{
  "num_hidden_layers": 16,
  "head_dim": 64,
  "vocab_size": 25734,
  "bias": "none",
  "init": "uniform",
  "init_std_up": 0.0125,
  "learning_rate": 0.000605,
  "warmup_steps": 215,
  "schedule": "cos",
  "final_lr_fraction": 0.1,
  "batch_tokens": 131072,
  "train_tokens": 1088000000
}
Each number is 128 + 32 x the weight over its row's rms, rounded and kept within 0 to 255. Layers, rows and columns count from 0. Numbers have three digits each. The size before them is the row's rms in percent of the matrix's.

# gate: layer 9 MLP gate, 2560x768, rms 0.0293, rows 2219-2253, columns 256-383
# up: layer 9 MLP up, 2560x768, rms 0.0286, rows 2219-2253, columns 256-383
# down: layer 9 MLP down (transposed), 2560x768, rms 0.0271, rows 2219-2253, columns 256-383
gate2219 098:105147190094111059093188138143092113127105113155157105099155140133128097108126138135134124157126122128077046139130150139114122109116129112152173148180124134069124149149093114188096131113070160120169078098119119149077127121200037111090096112171063131144170134116122117147122120122154122121165099061110104118085126104158146118090122149161143084113114171156152163114130101124138162120138
up2219 099:051129135149117120110164085142177113129133150138182130111165214117144129108111104113136080131162152150129128167096160156100134134071098098116199124174112148092092130153101158204100161111052182063145084109135172144091163137119099139099164161230086119134182112148133113119104164055115080162146119071133124137150120064125142131098149084109166098185112155142159154111096104136101088081042
down2219 098:114101130186155156092141118138121141121147124156156124175096149057117121068141095163120097098160141125140150157089135175057152136115174117104172106166101189207137136154135159170126131108108125071179152156172156125121138166094148088145144182146147159110104171094116093162077093127118134138130133153113147112153118090138102149094081117187188095123100160115161117123130211169078072151091
gate2220 099:141109169156121189103109145136154173115173120141130079126132150115126097141119179149082156180051045112063136121119127085117119175121152122148103131119132034112064096090178148152172186128117107134141112139084106150167105129168119113142100204156137045084114091118071059169157077094136132100165123141148144165124103130144106151177148112137167108152134134130092094125148187128086170119146
up2220 095:149147127143145171142052114106099100088163160058140142185173147156061137147106142129089159146152156122122145076167122129090060113154134119128074134141122079078155117081151158174128128187131038133130176157110084120135110166116114111105082147184104084134155085107091083144118165137095093099121106138123111145155116152138118118145121138097144161077085164117180155142100134130140124132092
down2220 092:090171155096095102081142164132147217135064123156095165161084128111092133075104124076191103121148120110066118148173127140174088146130133151126198114110116174133154130137081106088110188121119132166119089194147167098132159077155101141147216107068092194092159136180184144119124131184063134079152155095120122107165126124123165082084112095091068163121127134110110131100143134133111156104114
gate2221 099:085081112112125101132098130089148081169119126108134110068126122143093153108150103174097105102119063138115087159103138153121189102134164083192065108214130142143081084117119179106190133142165125141142151100171147097079146163160079087113160160097057091171125082115107125093143097139129123124124122130104131154131143138088124121150145111158165119130105107101136136136101178102084177059118
up2221 097:057101091157099076122129033148110121136076149198106140147126133224110079147102080147107121191155128131088137110169107131120160132167148053069022126060112072111096182156136199093183115173056163093114095163136095122100104149142117143176119071171089096140127065199163107108113099102118106136086146114150117143145099171169125107116137170119187107166094089147115160131133144118136184118137
down2221 101:128090089126138098153105147128143156113099174144167102096136157153082116100131192175151077170120160092164121130128173140153110095108139147147186127132145102145141243140144129128184150202063099095136051149160120154110129114090153137105163075184152094157106147164120097137098148202152104088089123077135161145138106150118158080134131068101173102145131115139116148094153138183179137147118
gate2222 101:112132165119183126100122073092129100123138082108121099146186144088088097172135135119137085101151088135148095134117060112119154159138114165135137157189151158121086110090156156100121089092227079131140157058089110144080103028106088139095058163123111085144061147149103112142064094138130085148106084142155137128123076114100128071104155079088164157054152178104182119151162121123169155107133
up2222 101:141133170185097183130126131113162149104159131122125129076128113111142121132107101133128082188147185132112162108154133138157127185069160142069031086142055127099150144181180143097137136077141099121137120149144121136086129125095119107112080120121140149157088169128106084102165111161147105069141093094092114150056128121127134144117144108109166075105137097155210151133162152164129168084119
down2222 102:157142155096073141071146101138110225088149108138133099169177152159102127168138070097098110150163163246107103159106187140179130123114193068127167145080128172133128169131068141105103154103161157157148164142118153150179116124175078134126140121193155135122097186152142160142114119128116174121176137090072173172106118168104136150098123116169136160163114134146061084163092138147110122105175
gate2223 099:151103100127170045076122115120075116195101111136191079089099138086088096132158147171108146129135159111179094120096120105154164212109130136132084117128155103084153086121184186155125066158068151116175162113122152186113110114122127136176155070129172125146126112136095149104133207151110118158147072161115154108129133177090113101117044209080125123121107136149162095154110101132101155105092
up2223 098:157091103153198068123155186117095166122065162091133103098152130080134119123087134139134161155099035161149094221143156104136158160085111155129171078095121163113125105131139085162125119124104145140125146088098119115135196100113121151135120083156143113153100155101136213117089143077143168099097143063177171105101145132164167104148123128137148106134189088129126065071130143150121149124086
down2223 095:088168123139108213116196097142124118108132102134065096153141102143176161149170105086146114170196185124103140102103102134089135115185095119151110136162116109078195128217133116094157168196103119135139192134147150132114133145199147135119091160184183182139151106146095171061161174138175134120118128150198068139107161090118104174115118125170095084092177139125099134080137110200053182139107
gate2224 100:119110146078113127151138129077174198164204118154092125109151090108107174101143139117147175144158123138119091148125098116119097118116128133107141085087169110102136102175075106133142087168145148103119094107093145132076110165197154124111095113068094139102163172115160184115110125146151148153157176111183096113124202100118161109174150144140148140109122127109179154098173148142155147159107
up2224 099:173130121139105186067057136088111093157125100101145095113091083191077092111134134109127164138134097145087122133083173169120117129172117123062107178134083154183087078121167119154155097069169081229122134179119180141129117123138044119126149111130129094135107147093090130136114112179130098163131168149154151121058110118068133130069124140149113171096080105113087156160219082119127066148166
down2224 100:114056131099108161129113089124124143158119195085106141108072114113140154097124139154132142134151112120119093095114124095104076067171128110123112132132105138112088168106116145116073135082130133174167151144168141107114081084126091158103179134123099155140124177149143109164140112156084167138150083175090161174061119104123181092094124124134221127130140160095069104073170107060170072138142
gate2225 101:138104142138095062131095129167085144146127209142194218113020122163109110125142112168157166168154162143052149133149187146121125103135148117172078130129094101077092140099116142131135128139129167197141050115140159116092110173074158106159122162125144142154120089105172133120074121166120060141176176142149081106160110091149162146158097127161088125158091091179156170130149152077086129131191
up2225 099:147130124089161129120177171112144110105157140111163133153144119117098110161112144109130087149139122120143148107114107104089126111126133221133119127108097098070111192141094073073127107174175106111160079135112104124142165228123128164146085163095183188137114113082120133132133119120093140152116151099146106155122107113091137122164140182088103137139117172112182097090101141118125161180102
down2225 100:087185112082138129132144137144095090144168086091144100144198112119175099167172106133121165098191098140150094111142116165164142104133066117075146096091152186117173184143183101115144106145159057092166145071108120161109115099171114166106144146137153149047098109200114145082123080150127148135118134110090170096158132156116185114136151148090131084167128149147161165152111122120125135121102
gate2226 103:132135171132143145131115140059147199148133160154129119076123085105142147159092126176149160163104138108080120084088086077154019135157144154093109135155086159135177129178125164116119200128185177092109131116128163104096150155201095132089084161109157093179176098164137149097163092143127080121167118116069140118132169157125123155072067163107054108166141126156109127127107109122146174128184
up2226 101:127172163107155145179117086129088076117094114141111163131107121137109120072076116099136093110129144140137141112065113171120102066102081174123066131172169154106103209115125121062067112141105086163160186087134127115130114036139102152168168133174145127109111134151094160136112092108116170109174114120184091154097124149095193152108101141111149155150133132163132106129173075118106128110103
down2226 099:158168159116171151088122123109118215098181128121087118060147114140100150160081086138166180108154134139124125170102138164157115181157154185082156059121169114072145089116140161082124095147119132145118172151120157121125089155128184126134127141110158107115126151146073114138105145134167103128101159167107197094109137164142124109094115143056096140151172115135123195182086162103085103105154
gate2227 102:161159080117118089145126138124135102155072167160159083112103101144168115139190134073169160139135108165123129095162134118089085152156168090072089078114116155115117110164186075085104090058136112107115114132128131110102168140153155186133176161112141137106136152111120131140093111178147129179091112160103140161117172081157164171099198167086147120084101072102130114179131237153119137171114
up2227 102:150134141153108117160106133164132105214162104159162154159177111040126093141109086067060118109095110144095183111112124173191141133166139089112172137166195122060162117118178132127098146131125140168106159133115144107065126102152135134158135206112117145170090139160156112138136176120112124119171218129148091135139112123075147071132124089084189126106157119182105153123132124119133141096052
down2227 103:083153208144126146178187133096146126136131074156101118084125151132088111128082135163101125127085120138078131097115173109162121174124170149146144077145164127135163116136033098136150127144104164154067135154108161118153079127164170111167096135181132109162121112095143133109163085119191161133081134129082128120120148100170113142101154069119118083136120128175127064142077077121113170157130
gate2228 098:148131138128106164209174136097119102136112108122147111174136165123090154118138150130131112148175115108090226124072129139138179108159108123106135169100102169092130053155122123129114140143119155170170174113182093120187123163154137131113126128096154143098123166164153107161082129148140117098133187107129084077091149096149183062098135131079054132155095134092135168125171101090136097116134
up2228 096:171125038146178140184138140162131104130117099150128152103131150070106097161112196142077123178082164117089142130083101127082067133186136157179171151156117186164161120115127195110106123096123133106082131140144166134186151096118155088103106141161187144080132103139131096142117163128126097164131123098123088153157134172033154151144092147109077117094109125138126155111177126108137105113125
down2228 098:208096130084101133032085126120165093128140118095175113157141128120158173094143060131136140132096131132132105143162130100153132057119162137167128182153116124172083130126229129147123133128182138064113130146144156136069040150085137155117118110152112175134184209103104117119100083143175147118123171072146125140095150066129075139152106119140103102164111116191118160136085143110097134152136
gate2229 095:175079113116092140125118184097130140139112115074139139122116161178129143103140096103138178149098169127196153077095125164090152156135150108119117169102161182128097153092127074068112116108184143136174048107154155161112138123151059179152120192127186076140089088124141140142145164135119096139136178155116100158120074144113131144126148141161099120165155136134168105126147146178155168161049
up2229 098:105091118117125083145131155126094034112083117138124092121134139089136127144136177108133130134141147108131137145143113125106086113163175123103137107153150129080131160120109195095136113107118104181083177119110182133068176102172114125147136139173109185103057130113106123158125147133092136061065166112104151145118133131076035136178105148150122090109166080149079149149086185161119133155104
down2229 098:129148133121120111107156086120126171142091158079111173069123120113145121034138097173129110150134133187092107036123195144113150162137161074179134118122147110168121129146140084202157088152126149094193134117123089172139071149120107114097150132096125121118139102151151100200111127134100175138153048122093173127150074103103123151161166080117120194140132148060171134155180093122105106159138
gate2230 099:153194107137134095136145090136157130085142084131125127144140148174125151118123106093115083109090155110046107079138078111107090071132139082061094108128126170105087153099084144129103124117184131107095096067113153088080147142088102152165135149139062107193095148086154125145077127091135120172114073185059124087109145143125156106163129122125138139125119149125136083125158161115103172133089
up2230 100:182156129132160085132103149139124144202196134137123100103154127144114056129109138107144090127094111100080148174152120098158131132144078120126106091125104109049207139123132110082073132091157140107099126136138121118078142080099069130071158148121104217132098112098150123104163139100121143114160083167081115167113128131202060102067176175063112125111140144175143095107127113090150099158076
down2230 102:133123080063109105163163115093102151092112081122136111143165130146234132106135153119109170178189100159102139122159082140202075144134153139120126088076143212191143141200135168168161104157097148108164112104132139184103128182133119132098200154114113146157152185180126129056113122106110115172101168074086109122136094104170145099129105101160144113112103070115124149163184146111148136130131
gate2231 097:089108152125124130162149155115149072167145170096174175118135129102141174151143136191124131147159098107097123155121188109105088092150187138072116125088128162098145147108078180091072127115113168172089130107187134147105137123160152135093138164119110159143142110133089117135139108062157110102144133084171120152045223163178124123189162177119063105172169118139098164125118178119120140172111
up2231 094:119113105133114155093080113118105150119080163164129121148132133129159164104168119125126151175138161131205097126128089126140184118156141101158114158156137087152135088088125107154180176163176134133131078115099109098168106173112171147107173099125134142174154086129127090143073138165136078175115137092142138162120097161103135116171154187164150144161105183122113134143074152084110122132072
down2231 093:113080195143065158125148173104146058121138107097135167140182147098144131141109147149200113129099144161099039155109079128071178095115129125145084119115139186139136159100072086104125104143086141116121154120142099163087119125148118121100081080106145091050171114082047126119176166170119173116099151073142156168100164092146136167144118138083139137110160140135178139146168171077134089099189
gate2232 101:116133106056103151153098122045102149070115135164202128128150182146128126198085129085065112199118097136100119127096117132041087097208181100143131153161102123107127158105097087150154183216110136115121139114076161085103114121095112112158111119131120131124097111143108119147133121122135133109166134156163133140171146051152147156102057102115088127090145178047140099108121139107145160071142
up2232 102:137142188201140145060089112202051113178129094152050146096086124155128105100173088137116161201189099081098145152137116075154194154089170159127126139147103138123103133116185137136122149191117122134105131094108114151128149060136125149135156194109142090187091124118079113144188123100123118161122140143172141106122054122154145108188129162175152170153124101082114131180146097151114113124174
down2232 102:080091148115181122087178101058081110145119095100152094079167100135147099096155117089119160165119114049134149069134131090079152080166147152136136054104090129138098139110173092173052171100140130163183129139126153162084118116157135124100118172106122112147144100128110164137182079105164139165133112141129088110137066154124110138143071077116143119130129065126141138156123137128067138095120
gate2233 098:177119150159129130115134198115149116188157138046124188146112148150104159103106170134128148092142040122137075137125103139136208104123156101112145072143097104145117102190148110082108124123083120147133163183093109139095132117106040100160129135096040124166136049117094118171146230095144109146139117159146110122097122196118114142075181094165140176125128179134115149128148109118152104102109
up2233 098:084136115170105144104175140108070131143170147171119139137139146136143128060132141088108125130162077133112062136144147156052144138081168092092115140146139160104155128139168148073054111146142133115187172136131138152110147167035141038123125157130152110157063101148108092142178124063133148102102063131088187171081122208157117142138159137117175132150114113127134182160135155121112130149169
down2233 098:153119141167154129151139106128117122164101078133132150174086092121058124127158103133075103167152133064128121164179142136138102145131108135150136111133173092113113132124142114170202129177140148163113117136118127122188157156172100152103144130130139152108160093168103089169076135128174086113100155088178073133168172099129137150097101128155120084106103168119143118106115158231106136101087
gate2234 097:145117141137167041106148126097101135068144154133185055085125168165107063133128134161093114143095103159141128140080119155107179076159081150119114116144083200136171093114156152155137106151157111117171167120156115143065098139149144081151121121160126155070133080064151107146168148048042129148098163171145112106130108081119098090132072069100088154102133068169137092155179130143103161112145
up2234 098:109159126079141135118155176099145149169129132107159139158102166124092139074098148073106109177106142041124078134128135050092172168103069108089169145124126108087056171111121140180130108135131154106125129124119106105118134173124083148142152132176151104138162128126104087131179139121110167129059124150158099136092174084121073117124098110155074119048150125158144121151156088130127116119119
down2234 099:123119107170092193125105132167091133126082151097109122112143107125139108161068127224158114076125085131059124173139153101121114163140095153087125102105146134169171111165126132136125158148086195112172153192146109117137118159153156143220116138175114095119167139048164124107049102165127117141177091147166163131190109116093144139092173098182132154139101161088131130148138149173099133055130
gate2235 102:169129127079101183156089114136164056113129164146121126109086118160088132123095180112088091172145086092152164111096143067120126165114103188164076175154136126161086131135140131143159134165101127184121115146151143099069138144139099169142071116108162107104140061132114182119091101174130150090174123102100139137158097111107106150148071106140159098094167107084085147125100200099139111158221
up2235 103:108169132145134134159127107126123114152186109091137157166122159141099110095102120114175186114135155133128098158145144181104119073087095153139190157145161102134128098106130170086158198167110055158138122110150127130181161105132147148058172095148097122107112131180099117089098109081090128138169148141093094117189131162107106084140102162150152156148136160177092122090055161124105092123136
down2235 103:094149090125154067072163139146077154124158131111161138135127137117105119201097067186142112109097152207125152156114137160109111129098155103185131148142126194177118131064141102117168090120150213143163127081149166150132153115160197125134122088133159151133137129175147102164144166108101079123120080101154097099163161122122140065191143131146124146129134139137137216088147077060090126132104
gate2236 101:135123134155121158133055146150106115088169127161108141164140160197139146126123144127139137114142119140136197108096109152143117089134088153142094145145084113151121122144176114149131104151111098179113122094140165119143133133126049128131112105181072048137125147079094094107136178138099084056083120071121151160111124095094091120120113079122101136107149186113166110098113111126161172123176
up2236 102:079126103111146070131188118147099128130122170105145109074099084105111135109146117108133165136104054128122116121104147140110109087130115104108162144098062155124139171080095130062144085107116166147117095146146142036125127132136142212071082109134131121096110144171100197138175159165141183122112183110178166137120176128110119074122102155175158106057151065087137109142116171122130113161154
down2236 102:110096144163158108166140140149102109132119102101129155149138118182101180181119112086134082141109114167125162115092132194125156074149127168073134095103166087184147165165188162145092076106132138111076161117111117164135111088126143164132074149075123098160134141077124148135123126135136130070124103081150157165152141107132163084107082083220171107101141109156087145190132161126128095138188
gate2237 098:108164165146129110135121118135111150122143121115149102164142087095106127055157162149141099100084091101140149118033088166118189167141127075150146134146127156136150165059170147154198098141129144040124121095150067121133113062147124048205140138146105091180142165149088148133096189149104119066117109101171176087115179100086123117092164107068141129198128184145095113121130111123149126107130
up2237 101:143173122056093129147146135149077125146141142143116169117087140191121166185104215124170118106184104104139069124119091129141130136124132098090195115091160111120096148095075102152098190102109125171124171147158093144200131103115114149138151088129085090121194097101097160108178148163181135099145115166134153099155119124173122114116160118154205156148169089154132142114138116134151119121127
down2237 102:077148164111137135150116136115090119155100065075122127151122091113030108103135130153151158168166133069091119126115115102134091189106070116145099052121133127138095210143092138124181178079159090096106096146148172099122092127091099078067109120155104088132164169179103106143168094139095122119145103117146142056147091155173126129120101145125122185103118115173085170128093143130110134132078
gate2238 100:088157108147115132144128111135125115117133152098039110143099099185135163186139124152160083125093124163099091129045103124115153145115146103151089107103091128133144058087178109163171110136106181164104078122148095136108135125165055090179136161136133101172136033112079150171113126149208149148126141147104082127169121115119115149198148149171066156103167122155134049183124145103105167124141
up2238 101:156125128112116113141119065097072110114141176114105114089112128117113142163122109129142173098120131159096121092167083141127111140096161159128186154080123153141115118172085149091120187075146100163185088191175116078123141138159155148101122126111097107184096134111100105176105093111117156143160087066108140117172098131097124114134148129149139156066084102096135137133097100149205132134138
down2238 099:110116109136081147138106099110122106078172143193119117131122098143174100198134079159112113143132112100108149091128139195091091126120140114115145105101123116133092118119087108115087145101173137171130082096117059153112116122132097101095171136125129115063116073088181187137100082144147149128127112152115124104190130075143121119177154079159084153108111110111123121142189159088069111089118
gate2239 097:142170177145154125159090091142085160163100105166158083117102138109154083106165163146112180133142114110147121135105155125098114078126116135083090121133146123092100052202107103125134108028139118178091126095117139139136087134157069098204117144154113093101085132143143156135145120145130156116130195109084101133122145142207164110139103150183079109089103124143122106128190121143080120113122
up2239 105:149082125106182145131131120090136123109148131110127189137072179187041079081182117152125090201141098091041070123071151188153114118142086159131180125117158135121162092140095109184121126106161156145137080163120112149151153121187133088102154112148080158116128090109101123110133109153190116176179091140099122135153127164126122150071103075115123119131228218114144096157132114135106103134117
down2239 100:119131132114200125169136144070056102096127092130086135084169124111131129099143116102125212137127086089079191112115116125097100083176096129051121139167140140118140105194109100138164137083106140199159138146105114108142102132133103088189107091127116173158154130158122090116161078161107139128116186133063045148102179179175141120160087157171062124047102109130128125137167127051067091108142
gate2240 097:152187132120161102138173198179206099126188168123174196126106093156116117096117126118105110102075125135056127144059125128152105137106170154050158162135144166148095055142138127098105139078152077153099141140130130111128131149119150138098155190121176216185112141112117128119102163172139162168134121063158134100155048161157144152104097145086143125172119118064115139107162178142113122119107
up2240 096:203103161091201125131115151119144113126079137094192113131089152081169211134128115083187122106142180143064095156145158148122078132070114125138119150112112131113147107148155108074118189149087175070147111119115156090125067152180156125098095144155118094105129174152160145166105113078144134168092095154160173111127120081160104138105140159062101109124123098091107116104101126152207136129106
down2240 097:161139114176119148133155119090132152164180183112145169160166093137091120119142134144137146101100063112162084126077137130059177128146157108105204149153133123153170161165127117173129104130188136083072123157142147119175175127103097117094150160191176100144103109111147133141132141149157128159179123090056115076161119130110149144072119124195159141072116146090131150111167175096161141127121
gate2241 098:133115106165110055158142102166095087109140176067115163164139132110083083165178076084131164099093173119095112104110191056154160107085100075115193215132139137184110158152135161122099152152163143210092129142115140129150131117096126072102117160158110075083148102113099146124173130111117126112084122158158140098131177126168116153145103070155068127111095135142134177088104109085084089158164
up2241 097:084098087111094163111077176111123114102139169118051161092165111114128111139140193060161065073109157194127135110113110229161140150109157114109109113159138101141188109100058101095131155125164058114100132113154141159117089119121121087114097120122102083183092135136151129072092115123147155153118102160154091108148115113135124107109132180145169166116137141078164126090117132111092133232097
down2241 098:111158137085171138118119120127175166155122140171116138174148157075129127077168086167116198114114129100236136149138188070143132144204098142144093139147113139157055096088134122109051184099117133182070123161132110120096102059189189082124123155155073141119153078121062144188193102089092101177161175100165169162115145145183170144111151070143076121160121092121178163166141088135099071121162
gate2242 097:043130087103152130122097123156186139122087147135134195155194166146108201085139150102134179104168082195100068125119189125154133187135106147115113115187152085141147145148079157187153120182107149106110117109129123143146142083130160115137125235109146177097154115096078128102085123113114176116104114110169174140143076144133125140120184144195150128128124189104151084154124105163101143164169
up2242 098:120115057080138127087202164070154106149094098139060081175142158118112124131144117140088085135147104103177153123137090141157156134147106197109087108202142117148156101151116112165109118144144142103090145156090078111117136120143149173182146121152122138132132217157104163120099156118121139155109137082132144129094143167152125115103156113157115157093162092115097127146141153118160098111129
down2242 098:131166139110130136073154171150056092101113134137120035154071161127122098111095171162151129112154160187086106119094089116160138214154167132108151194149066143138100125121152134074162111171087128139177131141129094080096134198150138122094121190131112136129092094104135133108159145196121171193133104131147182111186137117122092124110108149166121123162135167129117104076100135085089132142137
gate2243 103:158159139116103135139111109105172163122116124098177088147159144191089136126160113145168153158096157147080191178079182134116046110141127187140101162114080120140044050143137177090122150123123133113151094059130146119091139117121079157091181167166120085171100159158100102138133167120158177133148153125152146120161156139116096142111115171205169160138147151172102162171103141098086097184069
up2243 103:097178110120135159098149067189070142122127196135096155073119174120149162175061144098132136139135093104194116127152119151105116073089117128132189165154152091141174102132157106040078129125116156110187198155091189145158180139082114101131120122105116105153154126102120140125144119136112139145088163145084106027129177140161141143123150109071140160103119141167115089146100123118101176132129
down2243 103:154076146093183105110101125090109087122097116119127158125128057175145109134066137185079205197145145165181132104153084135117160161121108089172176144163096129118131129147101146143146109128145121125100153172115177104169135112125124107128129142106112143090144176194117099102097132068142127175087104155142107122047124153145102170150168098162107134073116079058109143145107158000071137107165
gate2244 102:142130101136104092127180096081131058133108149179039139097127107079147127114153079160072160071165099125165158141099190109084084156078146120131124062132137153093109114144137136145176151164124046171059072102155132146074095177167099152152093122118103085129122102159088128143179063081067107162126167114115065130089091133172123106113117120127111174103166133108145116089112170143075174179110
up2244 100:167095095106086111101139152093100184127147166121071127144151126122160190168159099117182115121124108141103167124142067160198173188130157058117122174093117113116122153161149102073155111105103133113121037108112077153137122087181108106165084152128100151118124067090094107156138121169132133087108139093124149140127162151054109095057093198168128141072063127082122104157129137134115154088088
down2244 101:130073118086135163171082116164136106116132165105067069118138133120138130130137182127162112137137121098134148133133097152127138152130075130118089139207159134114186141113120113128128190135084133205151169057114089087150073160140086186114140133165125057123115187102119148115083201116186093089122098084135077141100170091130138075135128210112144146168105107166189089137069100109116106104134
gate2245 102:065144155139110096135149096075157099191092073131153103121094135113159114140159079129144084150134112159100116116103162162132158182107161086124162176104112071081114173102077159125141147145118160132184164041119140115165127179117081069154135107190170071150146132225098102118099111125159113169116107113122070130123171054150110101156097110135123103086108120145160145126182173098126097174114
up2245 102:123133144167156155115141175075086159134146163129168176148114191172061116162154175124132100162130191119104152062101158129174166075156183189158137148166146147102144108157159115112102127086116135179132137142159114120125142095167148099094085165144083127119141125130153151161153117131134122129141151090204143133126110146163118115143089153097133160121137137080116134112162153110205126130121
down2245 100:105145164131126157055096087075186115180116121141196161139092184095092101122152095072110149112132171123141144127130141146130149080099141133098090137108127126165122138128147129113158157079190137054097150131125132151120181134129082172140179080121088132155076180178125089169107091153136138180128137126114073106171121133157173137120142090078112095137138130175100086164143131142194103095201
gate2246 099:204110107159150175147125128096124100182100171154155194145076190112129147117183140098137103125114157163117117148101120121159122082111156076141219184135091165162085147075108132110083119129096147113124150104185147124141126132141128088131131142142093088134135132116083147113127204089190117139092155140155123132066077069154071118108133156154160150131185150125102169072187094088085089143151
up2246 098:103142157112089068133071154198131149109198128142122100135134087109129119127072108148166095106255130129138141130116138212117126141093160137060137108141083140124177121177176126140107091112145102153100138131125138142129099151101084103161093181128135153127133114108140114108155157111131103075103083135116159107141104154118132195100126146087132127079085088147158114118128129114146103154088
down2246 099:136122078150146112175139137172105157117132092142177127098153140138180114116130157102080093133134093098138125083176107152093082144155124161145112153131159164127129113117143133146158113134194115176136094173109106100133141104061155127152126094169149128096120171180163100061187125103100073127132135138119177099113107166089186120127158160121113085069084110080071151098108111194132127080107
gate2247 107:130169119177117139101155181088122088092151136141158212107117164131132102085166145179129129139072091086114148140086165156179156175118096153161181151105096126130209104081113171147111138180117147106101128100156072177142097146077169156095170075184113121118103136070128106106127174173138125092180040083127099117126153113142147103170094125100107169063116186103160091068124160090122116154147
up2247 105:103038144105128084163076165134108101161140155075133053121095151048130139087156134144163134127089133093088114129145104082112124161144133136181112146135100079074041112103067145113109119156080131140120118153140135128125137163149126120061129122126211179106173125128116101123118108122128024182085136116151062174099116110114091134161114185055166069154150067116121118193116127094159100104166
down2247 104:109107197042078058189112132113156159101092126122160104084079129064091143095125127125103153152133115133153110100127123124181131135132129108193095146156118120093140132111118177122048125203133193105141172174097094127137121194177168126136131182142167148151138105116123138164165137165176103214175170167154141173135132143144105139111158116114143140174147091190102166166144114107101137146188
gate2248 099:131131121057128088152139116064153109075113132197127145158102083099114151114120155097148107124146103182197102118124180134058208198086124101082101116154078107120116112174132142144113184154140080135094133157171092162148090154111133123072079113152112102088122124120117083148196111131136111134162135120085149181108123149065090114114121153073114152169118203154139161156109135131186142146142
up2248 099:146171134111078144107193133147138145125116135085103131117162172074116199125092131120133150136173155120145143151094142140167163110096154130156070173098093174090172096144131107105104164189068192114126136119138159086113132128144156155157124149165118105114176111109127175130145158127130148214097117160197097160109095118128143161113104118108091119142180159135159158143084111140144172159156
down2248 100:114073103095160062130129166078145146097141141170064103137109166068091151127105095143139146098099074103078116129121107101152131173155149122123137144120060156133110132130130124177150102139123118114131068175117113148093078110127173066146158182097148110106119093150130131105151131120126139113133103101106141160144176133121140129090094157166137096109095109128105161109133073000145111144139
gate2249 092:157183169126126123139134130104119141103134150133169114094114125134137134104110132201163115202120129099116108118135104117059175141143087137123111095164135101080147178143120138128140110109138112134177170122154176144127143137100069105181139070143105150087091119112139171090125123136127159151100144118101095156095151122133169100086114155197164124144062119133117064069133166161107080121115
up2249 093:188140134120162102095081093146099139119129093141129173123141160096112148165152095133113141164108096107141183174111154085131154129117124074089178142122139104139120102116125108103138090074106116135141067098156138194136090110148131061109178068151104119114136133126109124110116096077082119160140131125157107078123135095081170086163076170175145167175138117063150130128125086135132083121120
down2249 092:141165168121180122131123114167111136123101108142133121145129106206081146093161149109128139153146107148091107187159086118097121173159086148122081172117101088142152116123130104184105079122079136092108132122152145153118141147155109148158129143131143129147082167120175153111133136102107154108083114155133146186090157172111172163076132176127185088099139133153110064110122133194117119113121
gate2250 100:126108100095110084080145143090133111158099139129199086106123127170133149158101140139149155096122157114126123131111154125139154125106124134131076117070155099167128147131152096100102219140099125131131172051089127106159162171136093191094148118117095115091143133152085129144090143158146111135189154102197130145131127110152119121079093152144133164122120118160119130153154154140157151152144
up2250 100:155097156063128081116137122135131180155124182134159109142151087163078169108134148164124082185193128085086105110140083131129147130088106155110161179144046170117164129061123145164125112095144099115155081132105094128090131178091070130133141111132128139108163139068183168144099117128128145143097119079110102079130127079095162155147163123067088157090109129112167195094147184129140082199110
down2250 102:119048082153152086145111128096120087193111118154142118128130173090121153062128103128075124139221144074141146159143133152145128112060145117150073112137121097166167148127128097122098108172181129163098113153128112153117122103152099111204153123107143136131061088106157149112105067154133113096126092118094187181121111112106107112102087075195103149104172112113150164166129133128178134211169
gate2251 098:047119214100126139124077114117086075140155050168110178031107133116157196134154125164157149051172083113151173131165153125095146086194128093142122168088106163140094110144073148179133133130173123155110112078114124137113141156199109145153107108111086145133138108151113103104142138084137083143102128169127145161119131061105123161143153112136128148106136165098127139140165147126176182102149
up2251 101:112157119122108128138149119082205163102139170164155144189049125174144131158134191133170119098081106097059155137093091180147083157104135112158113153170119127070156110094120135119118082127153193104169119163157115142179140083096104127131155140116137101169164138082156151110116102172091180180099129102148090096170117143107136079128122101166070159141114136119088081140099157111124110150100
down2251 102:100085113088120110198117119118129153111123133128110154153082129095159108092121214134176092102142100145094187092142101154099101129157135091137169101202120170164163098123129120141092145155105100123083115090105086104139095118110100133096150125071131141099102108186128118089146129173140139168143125126144154122147121081132087083134136159105117065089174112089106126113136119208202091061173
gate2252 097:181138100083075095102124094136067173149116154158097108186125152178129087159156118099117129139105138157059133115135185100168131161115105154123104125130130097137093161165194163062139185155157152121145184165157129176161100104171123128135150117151140109144106091131122152091176149146116144094130138136079091111153180153151147081100109123125152131133077151169067085168141093140133102074091
up2252 096:104112101125173102122120115092160129143116082107179112046131170181163154156115123142165132118071133082195153139150148097150159169110151120100136151167168139189135134100161135170147154142121099114106128160155185122129151102111154113053175148067116138127099071117106088140118126097143129119121141153140129148173117135174123093108141134168065105135142068197095162091041130142092160212069
down2252 098:146200127118151090062143140145114149154160137139215166168168111119139060080113160158074099107141109134158123128147182085080115094079116133172115118082114231137139153125130098134122142150116112144162055086165100192151143109120203118145186093109145141138116151163116139171124183120128166146131140092119092163134084159172101159137121121114123150120091150150143134114138156212155116092150
gate2253 101:129092149171126136188143103182154135140187115069132132136108123139186166101131126171154065146138100119148172165106140137145196122107158110100077146100168106155151108125164125128071116084125146112169136193069125115148103115077123126193076121131077171116086131148158139151150120118122104139130073085182018121093091131159095162094138055123111162080189146114129136081063137107145072196109
up2253 101:128097123150123190148131193132099167146125117135123150154147175117173055179119150127106113113115126117118092134144139153092179113150105136117119072109114126093098090118138078162142167157139099097097162086140106126149086141154153089103144071118154120183076135129131100111142094089147092152105142117089096146101119072164092073179126102135105125105076095164141143133093113141131140165059
down2253 103:137140149072073151098134123121131186160130134138159081123155074136090113110117125095157085141131145172099108132164119106112137098130139117175141086135113125109220134117091159088145172147208117126136054153131139136159148093136166166108153110103146077089137107215091109148143148160183156136146137176172160105099144110089147133166194132168115126113106134188157073129160133080090205126086